python train.py --hidden_size=160 --num_key_value_heads=4 --intermediate_size=640 --rope_fraction=1.0 --tie_word_embeddings=false --init_std_up=0.0624
Each number is 200 + 40 x the weight over its row's rms, rounded and kept within 0 to 999. Layers, rows and columns count from 0. The size before them is the row's rms in percent of the matrix's.

# layer 13 attention value, 256x160, rms 0.0436, rows 214-255, columns 0-79
097,202,180,201,223,196,302,271,190,183,240,176,199,203,210,250,197,246,186,216,164,214,183,271,212,157,219,156,193,167,263,205,160,167,241,191,125,150,211,228,245,192,181,118,201,191,254,203,184,230,237,187,217,205,247,225,231,254,216,191,141,98,183,226,144,164,132,178,247,215,320,220,227,222,235,183,186,228,177,222,218
091,213,172,144,177,206,185,137,220,272,216,197,233,203,151,237,153,161,193,152,256,169,239,192,211,165,210,153,185,230,196,176,209,193,129,237,220,158,194,266,170,186,149,176,180,244,153,130,192,212,298,189,148,200,186,188,173,285,161,251,210,196,229,122,191,249,274,224,244,170,270,216,189,137,142,242,211,169,165,191,210
107,182,217,189,179,227,153,181,236,99,190,272,277,157,203,252,184,254,147,192,237,195,177,300,211,191,222,149,202,200,167,183,157,179,251,215,208,186,178,263,171,226,242,144,153,194,152,205,133,177,235,182,135,178,236,153,193,231,199,183,180,194,121,180,142,195,182,138,280,176,152,180,128,206,242,230,199,201,246,275,247
101,177,190,228,251,238,230,153,225,270,149,182,184,224,192,259,159,206,182,197,187,253,192,173,191,191,201,210,174,170,174,188,304,246,219,178,187,164,207,277,241,204,169,144,211,233,252,189,187,153,192,187,271,238,183,150,189,171,147,167,151,206,229,167,138,241,191,245,160,290,209,268,185,170,166,239,222,213,238,184,202
090,190,215,196,170,84,203,190,210,173,264,117,175,192,208,165,181,311,148,190,168,163,175,168,238,230,240,216,213,162,186,225,219,220,215,170,258,159,229,216,210,268,209,200,171,223,176,160,194,250,219,238,91,105,229,194,197,107,227,188,231,207,233,193,151,196,193,222,235,170,214,271,259,163,145,243,239,168,278,171,183
098,189,241,183,248,104,165,220,157,136,224,147,165,185,246,151,210,225,170,222,237,186,163,139,171,201,197,169,173,247,186,213,194,201,257,230,207,213,198,234,189,226,306,169,182,288,209,197,194,166,231,190,243,162,169,256,196,202,178,209,182,262,290,174,216,152,236,229,196,155,132,237,210,157,169,178,177,204,153,215,161
091,210,170,160,258,141,160,181,183,201,208,204,149,124,199,188,233,226,176,195,156,216,165,166,118,224,217,227,158,169,214,250,206,197,239,227,248,229,181,247,200,185,165,233,163,258,218,177,224,193,119,233,254,239,149,274,278,142,152,161,265,222,189,196,186,196,240,199,179,250,171,183,189,195,193,238,282,123,175,195,193
094,198,186,203,171,246,229,113,201,284,204,182,222,229,218,236,189,201,208,182,180,166,235,203,218,203,144,262,234,289,245,221,191,257,196,165,240,194,164,254,212,174,183,209,194,206,243,209,234,222,175,242,164,207,265,237,148,154,176,176,199,224,225,251,221,227,176,127,227,191,226,272,152,177,195,165,239,270,165,202,175
091,132,165,153,269,175,202,171,239,238,253,166,173,139,161,255,201,97,187,166,196,222,195,229,214,181,212,167,198,227,176,250,201,134,187,249,214,164,184,119,227,166,256,240,151,168,189,217,173,183,161,197,233,176,174,241,292,156,180,162,181,275,180,109,162,193,179,194,151,198,176,234,210,169,169,174,227,232,217,230,224
096,202,171,272,148,241,181,258,211,252,170,208,241,315,201,186,136,256,220,205,200,106,215,149,187,168,199,208,185,161,173,219,252,208,179,250,280,244,172,276,215,220,211,234,222,192,247,181,279,276,159,252,237,184,281,252,230,173,158,218,220,259,217,269,223,199,201,184,180,214,157,209,191,222,190,216,165,213,248,90,131
095,157,160,228,269,239,238,168,169,155,138,149,222,225,265,181,193,157,138,188,185,261,225,284,166,238,182,177,226,226,173,223,148,254,228,263,191,199,173,215,237,234,166,203,223,165,206,296,272,135,164,191,245,233,222,188,177,172,244,212,231,278,235,242,157,231,224,242,74,168,251,186,170,137,278,288,208,243,254,245,140
098,210,191,160,167,194,222,201,186,161,206,269,181,154,301,263,256,178,241,245,256,155,204,202,194,254,182,162,156,233,238,167,138,71,192,192,178,214,194,143,194,126,153,160,166,196,159,216,254,172,247,175,186,183,158,255,159,183,154,191,110,217,227,246,186,181,248,172,218,177,253,193,216,148,129,215,181,236,180,153,303
099,199,166,284,195,186,116,193,183,161,258,212,184,237,175,255,192,205,184,88,173,192,140,217,216,246,199,176,123,199,189,145,207,203,296,238,232,202,174,180,222,217,205,226,231,206,157,225,223,166,217,198,232,266,185,173,136,190,212,207,231,215,160,192,235,277,178,161,162,178,226,226,261,244,186,146,210,175,255,162,259
095,276,164,216,172,156,231,146,177,209,170,222,165,169,141,159,225,173,168,210,192,212,168,128,242,151,178,222,166,213,188,193,203,146,286,143,188,251,175,198,160,195,164,233,123,255,189,227,138,253,238,196,197,184,139,162,163,247,179,247,206,142,203,198,140,243,211,176,231,247,190,201,116,216,241,157,237,96,144,209,149
098,195,190,199,218,176,172,202,206,149,144,233,179,195,160,181,257,200,218,185,279,215,181,232,263,180,251,164,262,129,124,200,255,226,231,232,150,230,221,182,174,165,208,223,197,228,155,242,164,227,179,164,141,197,184,217,241,194,152,254,223,245,157,227,212,145,191,172,228,221,187,286,149,193,234,189,128,245,227,190,293
110,191,182,228,146,162,223,242,260,162,223,227,202,178,144,206,224,179,175,267,166,227,195,167,306,203,194,245,173,302,248,216,216,187,221,265,186,180,200,143,183,193,171,250,158,193,231,219,208,240,168,204,162,200,234,226,222,231,272,142,206,244,212,156,232,251,156,121,168,169,195,195,174,267,200,101,190,191,237,244,208
107,179,283,202,204,206,143,242,203,218,211,217,152,227,209,235,213,225,266,202,254,162,176,213,205,206,140,237,228,216,225,160,108,132,259,213,238,201,235,188,137,196,96,190,227,158,179,243,202,204,240,278,138,185,244,191,186,117,195,235,162,162,207,207,156,252,178,170,216,188,217,137,212,203,218,194,287,231,213,166,198
100,272,214,202,249,238,225,224,264,188,248,220,196,155,293,203,200,186,149,201,163,208,233,199,265,179,219,194,195,159,184,167,148,299,136,210,153,247,197,230,231,323,210,184,258,203,269,96,211,155,212,187,139,195,148,213,178,175,227,173,185,215,223,233,126,193,215,166,204,303,236,183,194,239,234,254,209,203,231,195,144
096,194,216,255,273,139,96,251,166,173,171,226,264,191,138,218,223,177,201,192,198,189,204,127,167,245,237,256,103,175,232,206,140,183,245,187,223,165,159,194,273,204,211,205,165,189,185,193,287,182,145,163,192,173,172,188,227,262,239,140,162,207,180,286,96,164,182,212,182,244,219,219,170,200,229,191,238,187,185,215,211
106,211,149,145,213,189,260,88,260,248,254,219,204,186,140,291,164,149,145,133,224,197,222,212,151,206,212,199,211,203,211,226,180,86,258,207,133,165,240,191,202,176,227,184,205,221,219,203,245,285,175,169,204,306,198,265,168,251,187,158,214,186,124,148,236,274,203,191,177,256,248,225,253,248,209,189,159,188,201,223,159
096,194,186,138,151,136,259,188,191,197,180,200,214,155,144,262,162,247,197,164,220,241,144,199,195,222,220,192,216,215,203,179,194,127,237,191,205,211,228,223,170,296,207,213,256,174,261,233,207,186,265,229,164,254,168,205,241,181,229,206,245,198,195,259,181,176,179,160,189,184,194,226,155,166,233,163,166,234,190,216,231
098,182,150,223,160,270,171,213,202,211,280,232,163,235,175,181,183,200,216,180,238,171,232,208,202,242,205,203,211,193,172,170,189,265,222,144,268,255,205,95,209,254,219,198,222,243,185,225,247,237,283,201,172,166,154,154,247,172,261,149,276,140,183,170,243,166,184,189,275,155,155,212,191,176,172,167,126,257,174,175,248
102,137,201,237,149,233,191,220,179,239,222,192,263,205,141,213,243,261,238,192,199,122,218,163,241,216,218,167,195,214,156,147,191,145,213,193,147,145,244,226,225,200,185,144,172,240,203,199,214,245,120,260,237,141,166,192,238,226,194,178,148,204,257,146,177,191,154,117,158,161,117,216,199,249,165,123,142,177,139,226,158
105,207,156,292,175,151,164,278,217,121,255,111,168,197,274,230,198,174,175,137,180,213,151,178,286,148,182,202,210,164,224,185,186,197,269,227,234,206,216,241,205,279,159,280,254,196,144,172,191,162,174,135,185,180,143,222,202,177,259,159,186,211,229,213,200,190,207,146,211,174,209,254,122,161,279,203,131,168,192,291,186
088,284,240,173,179,222,173,178,196,183,293,265,139,175,179,169,181,186,211,215,202,221,160,199,192,221,277,151,251,253,253,155,214,141,221,177,220,289,258,242,194,156,125,198,222,219,191,200,288,224,208,237,193,131,241,220,243,251,196,193,273,165,190,213,192,173,165,218,238,116,162,184,215,170,204,167,160,158,226,197,206
087,201,203,226,176,234,222,249,197,218,207,113,149,223,117,177,249,124,216,193,230,233,167,220,317,209,217,182,206,254,141,217,131,204,155,198,208,171,196,188,229,219,223,174,232,116,222,204,243,231,159,235,262,163,158,242,184,213,113,203,246,213,184,170,223,281,239,193,220,210,210,208,234,155,124,170,228,185,241,203,228
094,184,130,157,196,194,190,236,195,204,194,187,202,243,219,185,240,207,170,148,237,245,194,163,172,245,162,153,222,263,181,139,285,216,223,248,245,122,205,237,156,226,194,208,184,121,174,153,241,241,212,201,183,226,221,134,158,194,270,200,194,195,154,153,170,220,282,204,246,188,174,186,193,169,186,177,211,210,206,196,230
095,140,147,248,269,207,213,196,212,206,259,215,94,137,192,208,161,191,141,161,146,223,203,229,255,217,185,178,195,271,159,179,185,261,190,181,188,230,204,227,280,158,211,218,166,158,213,213,170,172,246,228,251,204,256,235,204,236,229,249,159,160,175,181,218,239,205,158,132,180,205,202,182,184,218,174,192,179,207,274,152
089,179,121,221,204,211,258,154,165,178,223,238,182,169,145,240,211,287,222,243,211,148,174,158,257,140,237,264,188,213,206,156,225,171,191,179,226,218,174,150,204,136,186,309,180,120,206,273,248,214,146,179,193,223,271,158,182,147,147,251,125,215,169,289,243,208,155,202,159,188,153,185,180,216,285,200,198,192,145,181,207
101,243,217,210,197,160,148,261,194,163,150,232,196,223,134,179,147,194,178,170,151,214,98,207,214,197,152,213,199,260,232,205,272,202,212,169,115,217,169,192,217,194,195,214,199,252,219,230,181,151,214,143,177,204,131,243,207,244,231,210,192,123,227,218,165,136,212,220,193,219,213,157,134,187,161,189,226,229,118,299,264
097,154,203,138,144,182,206,163,187,176,199,227,264,144,141,147,239,137,235,211,215,206,211,207,151,234,242,182,239,218,145,207,210,140,218,115,175,149,251,230,195,144,161,177,181,183,156,273,205,216,186,214,227,232,213,115,219,139,127,218,238,169,212,187,128,216,174,297,210,208,211,266,206,206,202,244,189,158,196,157,240
084,223,191,244,235,216,188,189,139,208,219,179,227,207,240,177,291,223,239,222,221,260,203,131,217,116,180,133,271,200,128,235,219,197,247,248,188,197,228,237,250,244,218,201,195,149,168,201,142,182,174,186,154,190,145,171,247,223,224,202,187,184,228,198,183,233,255,157,220,201,259,206,168,229,197,189,192,278,231,211,193
092,209,183,213,190,198,154,230,208,225,236,266,198,128,259,116,126,219,208,220,197,205,275,153,203,166,202,200,200,180,96,182,234,149,214,103,185,232,206,264,204,159,141,218,150,271,182,192,228,235,177,161,183,201,251,225,204,175,195,199,292,265,226,283,192,255,234,277,96,228,203,191,202,241,185,188,244,293,196,202,184
104,153,190,217,150,217,200,146,201,238,180,157,176,161,243,170,239,174,166,204,194,201,178,165,207,227,223,238,246,117,166,195,147,229,214,213,240,159,274,266,131,175,178,214,229,153,114,235,184,298,219,183,188,180,227,221,197,159,221,208,143,184,267,263,181,210,169,215,233,176,182,251,175,188,248,251,162,117,243,194,157
094,225,160,164,208,160,192,236,212,235,180,188,268,158,165,226,238,189,229,245,171,201,202,168,163,280,197,224,156,145,121,189,255,171,111,149,218,135,189,206,206,221,191,201,177,223,178,216,180,243,216,267,207,202,120,295,182,209,252,201,194,118,173,216,240,207,127,167,238,214,206,132,242,169,195,256,168,210,240,114,180
106,167,206,145,256,202,186,183,136,130,194,230,198,179,160,172,216,141,211,228,216,230,197,148,140,250,184,203,133,309,258,123,198,180,215,248,235,170,187,244,146,188,220,187,226,212,229,194,217,265,174,221,222,181,181,129,160,171,283,246,179,203,185,138,247,276,246,255,228,181,137,249,222,221,191,308,163,181,83,185,144
098,215,158,295,190,243,244,227,214,198,237,200,222,210,207,154,179,167,138,206,164,209,255,202,150,191,169,207,263,203,221,117,210,172,165,230,178,249,221,212,233,156,204,238,193,135,194,230,202,208,118,234,186,217,238,199,136,191,216,221,229,143,147,224,213,251,194,221,151,186,235,151,181,247,212,206,257,171,139,223,255
104,203,203,226,273,216,217,152,286,209,179,231,196,177,212,215,182,183,216,172,198,236,230,200,229,231,182,195,229,126,146,207,228,168,186,192,198,264,194,240,227,247,238,216,208,215,213,128,173,150,263,149,168,138,184,217,219,240,224,139,127,216,201,186,197,159,221,186,135,227,259,173,168,166,249,180,150,163,209,324,216
100,157,253,241,200,201,173,185,205,310,215,176,198,233,262,219,206,239,254,183,167,208,234,124,249,185,164,214,235,234,219,177,217,240,227,126,200,138,202,264,236,209,200,257,253,172,158,128,224,207,190,250,196,200,237,147,290,174,115,142,234,256,250,241,305,216,192,209,250,154,253,271,207,243,221,151,211,184,233,214,211
094,225,224,302,183,239,216,146,134,207,243,237,175,246,203,169,101,190,233,198,207,250,151,185,196,190,179,137,164,200,204,169,161,231,198,178,182,219,209,208,192,213,202,212,186,218,203,208,140,168,283,219,237,200,189,148,256,125,278,195,240,235,200,208,196,214,139,169,215,216,196,178,207,299,226,159,211,224,204,204,180
105,254,222,226,98,145,215,233,166,174,162,226,177,185,291,206,193,212,163,217,251,149,166,235,182,248,236,186,225,222,200,215,88,175,191,212,277,218,170,255,241,157,226,262,239,185,145,171,202,206,128,215,155,163,224,221,159,130,199,235,163,168,172,171,224,162,244,187,231,205,154,200,166,208,230,247,153,74,217,194,157
105,172,209,173,155,219,228,252,240,210,189,174,235,215,156,153,202,198,112,247,186,163,138,174,155,253,191,200,262,216,268,190,186,171,209,149,182,285,127,173,230,179,168,234,151,183,169,233,210,276,162,220,198,145,195,237,182,220,99,250,216,250,160,222,197,256,207,164,295,203,153,192,199,249,247,160,191,231,228,90,177